{
  "n_head": 5,
  "vocab_size": 1024,
  "activation": "tanh_gelu",
  "norm_place": "pre",
  "norm_eps": 1e-05,
  "tie_embeddings": true,
  "init_std_down": 0.00487,
  "beta1": 0.9,
  "grad_clip": 2.0,
  "warmup_steps": 222,
  "dataset": "wikipedia_en"
}
Each number is 128 + 24 x the weight over the matrix's rms, rounded and kept within 0 to 255. Layers, rows and columns count from 0. Numbers have three digits each.

# layer 9 MLP down (transposed), 640x160, rms 0.0743, rows 560-580, columns 0-159
151159144147086094139113153134122136061094137119125119148165155152130098176149141134091123136102119109154100116139145067154140104129158123147108141107131132136130151160103145130130121143132125073110133075121114119102159112150110129146187111127134114150100152128146122117129139075153109110099177134133119133137174120156115136124134156161132126141103098121132144134163097135115123139082117132185128133172147143108104118148103156100107107106148127129133124133118093167126109117144082
097162082131106127113092078128120101139158099125094154062070126116138149114097109151136127113165088100095122162103130129148116158146154144142091184114130166105143142078126120143128149143160117138079160097124080094138107115125097179214116109113104160088142155139104150159076160147144107102146123170129141154087119111112114162075088174104080082122155175124114109095154193172144131146057167174147145137124115158163108137178095184131113140120166154142104081165101141162125104103175154
152151107166144137109112142145112148104133155135106133129170129139122112124127096122101111125167126119112096148111133184107113102150144148125130151128111134144138171158135139139102157108140146138093102115138146147105127132121158088102131136153138111142134110131103131094148139122106135157100109132157146143122131162119098119083135126158106115151110103153146122128096124126115118145096143135124134131110091110116123117133136133141131122129114180117135152071141133135087136140136148
143105116118120108143137139113114125111155131140154149114119122161159131124125129142110137119130110111149142112124137130106166104148161130116124129138128110125123115086141070124104163150089117135137131145137108115103129110128148133120142131149128130129135131093109108136128123112141147119094141187131137129135153151119115141128114159145128121139133123120082166107117134111129140149134159122111103137114124136125114115144122168131132155126120097110138140120121111118155118137148107
112093137168130129107118250100147113113130121140111144150153141123133135116152122132132150109135141161123109129127157137102122097130129101124097135129125166123119138115102098131135118118137118127107117143143163137118131117130147106115103069155138132140109140142152124129137126111102132098134092152126178125141131127137149124143139143131139173130105121130113115165149121102135130101114125140114138118130094126127137112150119152136122139113127144103130139106135113140135094082117139
116124092143068142117096127154093153166055104107142150138122056148130145137086081113134082151143132088081185194115104092101170129138135160144111140110134132106057122089091160149117176123144175133149117151182103106089135166124148194155176123145127130168137118134097113095117133190094204118117114152140119086155122118141166158103152122163064108168150164121144148111110136122115125122137133113106148152119134147129130102174154117101159132132097082142097113120089170110107127128148144
121136131128116128138111255118131136124125118128134128128126143137122136132128132121124129132117133125128123117114112125114121121113113125144133132127134124134133101135132122133121132112121115118132139122120130120144136134118109127135121080144130143130126139141136134110123133126129131121127138139120109126139153125117122121121126131130132120118128140116119136112129133089155127141125134120130139126104132131129120139123127099149121141125136147119142121130128138140132125098139125
162128144149116116142100211127109114099126136125134145156155140110121148141129137119146161115125154147096128119118124135100111133127131130115075130152126118086140156111111141159134127133116106107120134103115163143124126157121120168120127109124114149176100106126144143135139096149116133099136185128114137110144110119124090146114121148153106129120128124108124121118106122133108135127075144137114124153141116122120153106115126128107133140153130134131147127133119112136134088113103110
121134113183125151204109093115119140102090160124138129147097125115095104156099160135125139108121147127104157128123118130127186122104119101130120105112099110146151145123132183118101134115147147133140130129124165128112116124126172167114136124117134147138149174176087082125147146153170122103138145118122087145088115109079084114106127117086136108134163137122134139057136148120157146147135165142120126121133123084100123124186115102124176107172173108143105118086163151138088083161165119
196143102099167119169129071169151103115120162130100179106170132093112164156143098137114097132109148079152156091167190144182126125118120117105107151136119099140064140130155117128156169125142131107090120118142139115114116122171112129144176112114139135111093123124172175073136118118149133134160087134134160093138124181088141130076111138138137151131094102149087118126120146128128103120102098127157115122114093088144077173109133174153158125129124138104162091103120124102111181164110138
120124134135121122130155181145144101107139131159136132131114140123129092120117121097122142123133072157149147132147132132091130121128129091136128163093125111124120136112157114128130132117126107114118130128123118130124127123114173138127135104143112115128136157106143122151131132126114120148119133135145145118130135127098136146121093160126132129120129124099092127146110124113136122144134151163129145108143134114147126129127127146139111143144083125137131151128122132142133079140117132
109101146110146147141125099119148137130134145143138127104130135112100087148153124150138111114109163139138158135145098132133146158099089122158137139127077130174083130161105111111099129129107161136119177131149090096136150108147152088172109113099158078148143129116137140146157162147126170165133076168128134122117124161170144131136082178131125144090105143102121091091130110134125086090153130117140151134110138106117158140128121074155142142165097129116117086115103118117148121088135160
131122129101147120150107091158123141091142126147134133156129146129143131135126125090138115105120142174149136105141106126121124153141097153110114130137113108135152106079163132151145110128124123142097118177111136112139130143129083137123124144122125159142121140134148099142107102146148132115109132095136113170150093127162107086087136128134133123120135161135106121104179153161131138128084135123139125126151107129157144110119125130125130119154087128120116101142123104108142132128109143
106104159110125163121131094140112120134095147136170146098144110105158130130132088120150194086160138123146087179111134145094151140161150184098171154167121065129136089123130086108156131137126174114110127099115088185099098103088139112160146088112095053137118113203147155058128163173108154129115146173106152130137153210130142152156072139114131117119117131101138123168113204137130106182086164127116139183131116142101078152119087100093149146094170117095073120136152107113119124128148095
120165125176156154141124120101120134149093097122107125087084101122113126168092126147144087097127128154123134124126112104141153166113098126138139122123186142131116193120155138132114137130148122125137092107107162100144167114125095114106163175141123129147141115147105114131134109126164147127086146130103177154164164125125135149117177182064116138086143092100113104103126115150120121130147137090160144121097120114129144119120093135142156094111142157102156114140136139104150127116152111
157120089100128147144116147128088154107125163142119127161163116149113133145140086148100127107121135172127154164087128144135116125157066152120110113127110139118106106128117126171092140148138114135134125099148149181130171114143114133132120114107160150125147085138121098117167082135140153104094127103116125150109137157130154124111112096141142115116151113133138122106138153163140130081115162115165084165165160136099092125123117128126125098120117134086087097142164135077148156140169133
108089109147120143136107106134103116156078142153165129162120135128125152086117140096142131139105141127155126153114107177076139097132141098171123157129111135120140128148091122133079128165148138098147086138173116125101128147136154133153098123137154119099146107120128111134114105125141131097129144129148132141110136163091108120092164092151122125148158136128124151069115091181158108114140118133109136135106144062091151151114150161176124121107143162129133137137117147111122125130113137
168140159110153117135168137127066136115140158148148103120118166113100117119105107128135088148143124099124126132147148128125146143111111163126112129136115120106165095169154154117111119136145085080122149131133129124145128131137128130109125185143127115133132141148084161152139177113137111145143105110145120122139108139133111112073122090148167078119145113141135150110124079142086126163098097136155119158099155088139107155127131145145121120127139119117126105144173079116152112131100114
123148125123142142156154129124109167136102101154106109109077141160153144164190117162206135140143198087141150087126117109147084108201129151135144110119131143082132115143163140142144112092117129117158170122102089140138106090129167128094106120115105114131080140142118148134115102113096102146126115074141118114122128125129158132112113178123101105099147119097144108155112183114114142149125122137122107115101079141140181149149141107084143143108161121130120112097080149104151086111131174
070109121106123137147071123142165120144143139149066160112138043084128143122117136117135159155118127172143124190115143137122131125142146098173140109138191116142119128080178141110167122082159127174105133139135076124125117135130128115133119093133132140138167119179106111172070135133117063105150161151102082110130099100130138093148137135123088134065130138167150135096170130137113111131072137124114146150134057162104180118179101116136173159126139097117132151117155175146095144107155155
107102099106084068104145105116105129114106168121146153127131131129154160169078108142123189096204134115139145183076110146153092152077159143107111106135138159111161102173113119153083134141165147155118174137130182102156128116113121117117123167131141100136108129163124136071072190141117114149131098081130103104149169098149142108098124130090174110134110155174090124097161144158124107141131156100113082101144122095118144155115089067089124149131170185154118139095133156137136124176176096
# layer 9 MLP up, 640x160, rms 0.0884, rows 561-580, columns 0-159
111070133123119181140110107099114136106084159136135132123134122091169118042124117139122101119181121140187095152124116125112188162124084112127138157129135149181115107096137096059112087059113072119108105203127155100135170114138119148125151178193129117129101123148102184126086153121098122141134123129100120130158173137142132127136135144136104124114119111110130144171141129119108146115179117150139137138107121122157095158164098103092159121119135134114118138108139175090155134116131064
122089149117140145173180125099144113128120114089140116160153096119122095129100133155140145124118117151133163136114133113137125156100141114147154133124087135131165147121142114136113127175139130111091154136124109151140161116128123173111093125176124095115110115130144146118070131155099136102140146105163112140124126125162111144113096128163197104110103117152115133142113146136111157081118105113126159093131146127145142156149118135128119128108083097145095125121107112117121129089159144
102129141123117125082141129132132119133139130145156126131123116130117154166116110125122128100104160132126133144134127118113109128142141128126112125133108114168162129144088135145116101099171118155130128125083169140094115115134122087131106140132136115115120143108103169119174123134124122124111129098137111163140122087121138089142138145145127149100148138104170131162190155133130114113139099113157131130116151133141123132138107141113140129133152084128107142128162118114125147150144147
101163134119120133122122121109155097137138137076139141122139104147108107149142136132130153156114139127125147135111098132128120126130133144138132130108126124135132111122105111131136096152180101128122153107110122133174143106109167125104104141145154112093145093126125177094113119166098110145150118100138132131117137125096143109133137139182102121114132069125115099166127132162115106102099141117162138134121151184100140105154100124126173085124147133142135127140115112139129130123115146
147137114094173104148185107142117089126166174106113141133138146126141146139142120135116156125112123150081182120167106133109165157127112126106142083110149131132110105092107099110129086103146078135162132127114150124124149128111148128143068124079133106120166085168106134094151132169083148181134127126171129114116117118096109150186139145187133117111117124140177145125136156152112132149163131164143147128069137136078153147180120107154117172082133156134129110103142117113113169071105119
117145115131168113128116119130149091130124107128116105130125135134112140099132132128107127114161173102134147123126117139125136122141117128127146130090135117123136134121117136145116138122152129123134129133134121139114161161139146123148112125140118111123128146140118152144150142147122130137107121114139158109126143104139114145136139127132121124104123100098129085154139121120119121119134134123118135114135140150138124121121094170080150147156137142134132144132141118133120117143130117
108136130081157090134177101113142131120143167083124119129133117111132145126163131156113144156148167139121124164088147118145127121143124098084124109151111130167099105127107086101121112157159074127096087142097105127159136114136159121151096133130153113109157124196082151131152155144157102134102122131109154118139148137124145125130132107139116155114103106115120112144123114170147115120142136138122141106139148151154155118156095138117143081089140092131115149091140135133097146106127134
144117123037159122116135109084176102117116140133145115119122126116178128096078050182176090141155124135152175160157146143119100157105128102130134136139138153141156109126081139153151153120132132120110091130073091121115139149091184140115108153119146134081117097133140134140121134124093126145086118122117106064083119144137137130201160095103133118104082109118153112133143141147158113106146123159134190129131152152113170144156087145115143088093106138130120170127128137135120161155089103
139114149116162164055150115122111088098167101120139139123136135125089136152165180183131142141109129174133115175145118120162143165137122099105150092112141143113141141115132113138094148140117107147116210131178154142157126092152154128152131128100141096137137110164099159106088105133101098118150106139167170116137176162137149209131139144147110085126114117134153087104097178156088117100116094161111145081186131133084093111135134123161104147120141133132118121107123105110147093068105129
118143123123110132086131120124105122123152136117161138156128106138149140127108105138140177079142133147148095174139102166145115132127125140135155072096138154123122113123122133115100129116132138134113130125134148118148112146160123107135152119134122149136131085141142158125133127134124115145142088153166129127119126114103141142120139112132100158133119143128149124121122152131110134105127119153132129122157116162120122111119128127123128147123083071124122138145155125125116145125086137
126145119099181167111119094099114094096133137126110120114135114151113168131126079138138168137152129178124166121119095099147118159108151176060131126145082126111141134154083141114168122148124086149136172128134147132169103132089147150118123145107159088088133095138107160129132104159130113153140121133091131115122160118081145092136126096124105056162175128171118086141151135158139108154156124201114158106120126153131120131127126178133131096149134154144122131132060125143142107132138145
130143171124131138106110119113142124157150140146162135121155156142127126102128117134172107127113105086123153168137113101137137105116136146144135119170158154120098112139136154121123150104121105125161109107121142128129123112150161135117139138162155096125102112119114176102119130104112113182157120126105153065144142082109184156176139133105088090146111132154131123126109118136131142127135110118105125121123128157108102081131119136146129134136086146119140162166140135114121124143138084
105122132100128155139098103158102149144128081117120120126110146147149094135084150122177093088132120106128110141167083073145139174124134091119146133129171145146146106092111154076183080082099094134124102191151086073158128131132142098105156125161147159136111122121149145110175115143175136183091110111148150115128194110123152119155157126118182111125159123110128125196111113138115204091157102127102142134068099125153126149170066102134115144121103090152136157154173077111158157110170130
103135119127116147141140114103109115140158146133147096138136124146151082163118103139097190116138099133138153189083098142151121111155133144075149128149119086110096103134147105146146108129162126123094174137127125130128113079134122128102054157143158129126159149142143126124134143146123095100130076117123152096135109114104116102159133127163166118181092136113154105125132126120133137137154070164116186109118073141121134125157115129146117146136110119082113148155178134153125128125130152
091104102123111081068138120080169116109126155134149124101182139060146088123141123178137130111161154163122144155167112126133135142114113129112134104085097111119132136180104137134185110152119095117159159126184100129150127132136152149146097132105149120131136104148100137133154104128118173143105130124151111129107128111126114126149148106132132107169100145156120112130102136132121114115108103122132137108112106173090111131122129121149116126119071137124133164116122135177110163103131151
110111145148132125143112137134120118159127132077106124154121131139175101107094143134110106130161136129109120142152129138136131107135146124106118134097144141146113131103152112137093089155133193182157158168112113140130124113120148110099105140148116164124141137148103147109106143166099149121116103102132125144142136088154168126154117110117131139139157114120139090142146136134114142073095103169125137112157196139128116099127104092118138132144165116101098132124139137185111174095125130
160133119123126142107153122134135105155122117129137137152118092121112125084113164155124182129166130140118137130174109136112130126103110112140128095136170168129128120112145126101106145134157098139168139141111136106153121106164135112109127143155187112144100095135132137116110123173104076100128119100165111039100123114131111136168121122159114112116177150165117130130101148138095156149114101096136142097123161153115136154133134109081160116123120124112138183129105123120134159096101110
091108151134174095095151104064128133108147158071181104123130139142150156148144105122148133117183176145144112164126128154103142162147151129048153138086107126116117135123144089138127107110119163158115161149157155119135148129153117139088083109132131091095154139170099153142140156132096121151143115164104127109122104088114108150158115056171136126139152096136142138145136156123138141134145158127140115090107142123120110064114132134113130090132116091101107127109130090139130129114169184
091152141117105110140153102115153141135123107114126094155143140124112142123124104131125154056129134105157123144122100091136132151135132106116180093145132117133181106104126147136109129091111121102072121172167093087083139061155113130122095138160157109114087157122153147140160188149159158135065113132140141139125136109110136084128147114131161114087153144127169138180143141134131123128201141211083121132081171106143109145115122129157127104137109095183135135117125053124184110122175110
152150150085171127093136091126084117111124159096112120084135079108133144130052179200164102096129140144087101121130123149114139179140106115130120128092147137110145134069120151100158147086127125133087139147104109091156171134120128140107150140165115117163157106157110107158129127129122126129167137158133178077122180080123202167154143072117132151148130128127142131152115140135138165081155109121062129151108094177130160139170109144116190141096135120162149096167142116139141109092146137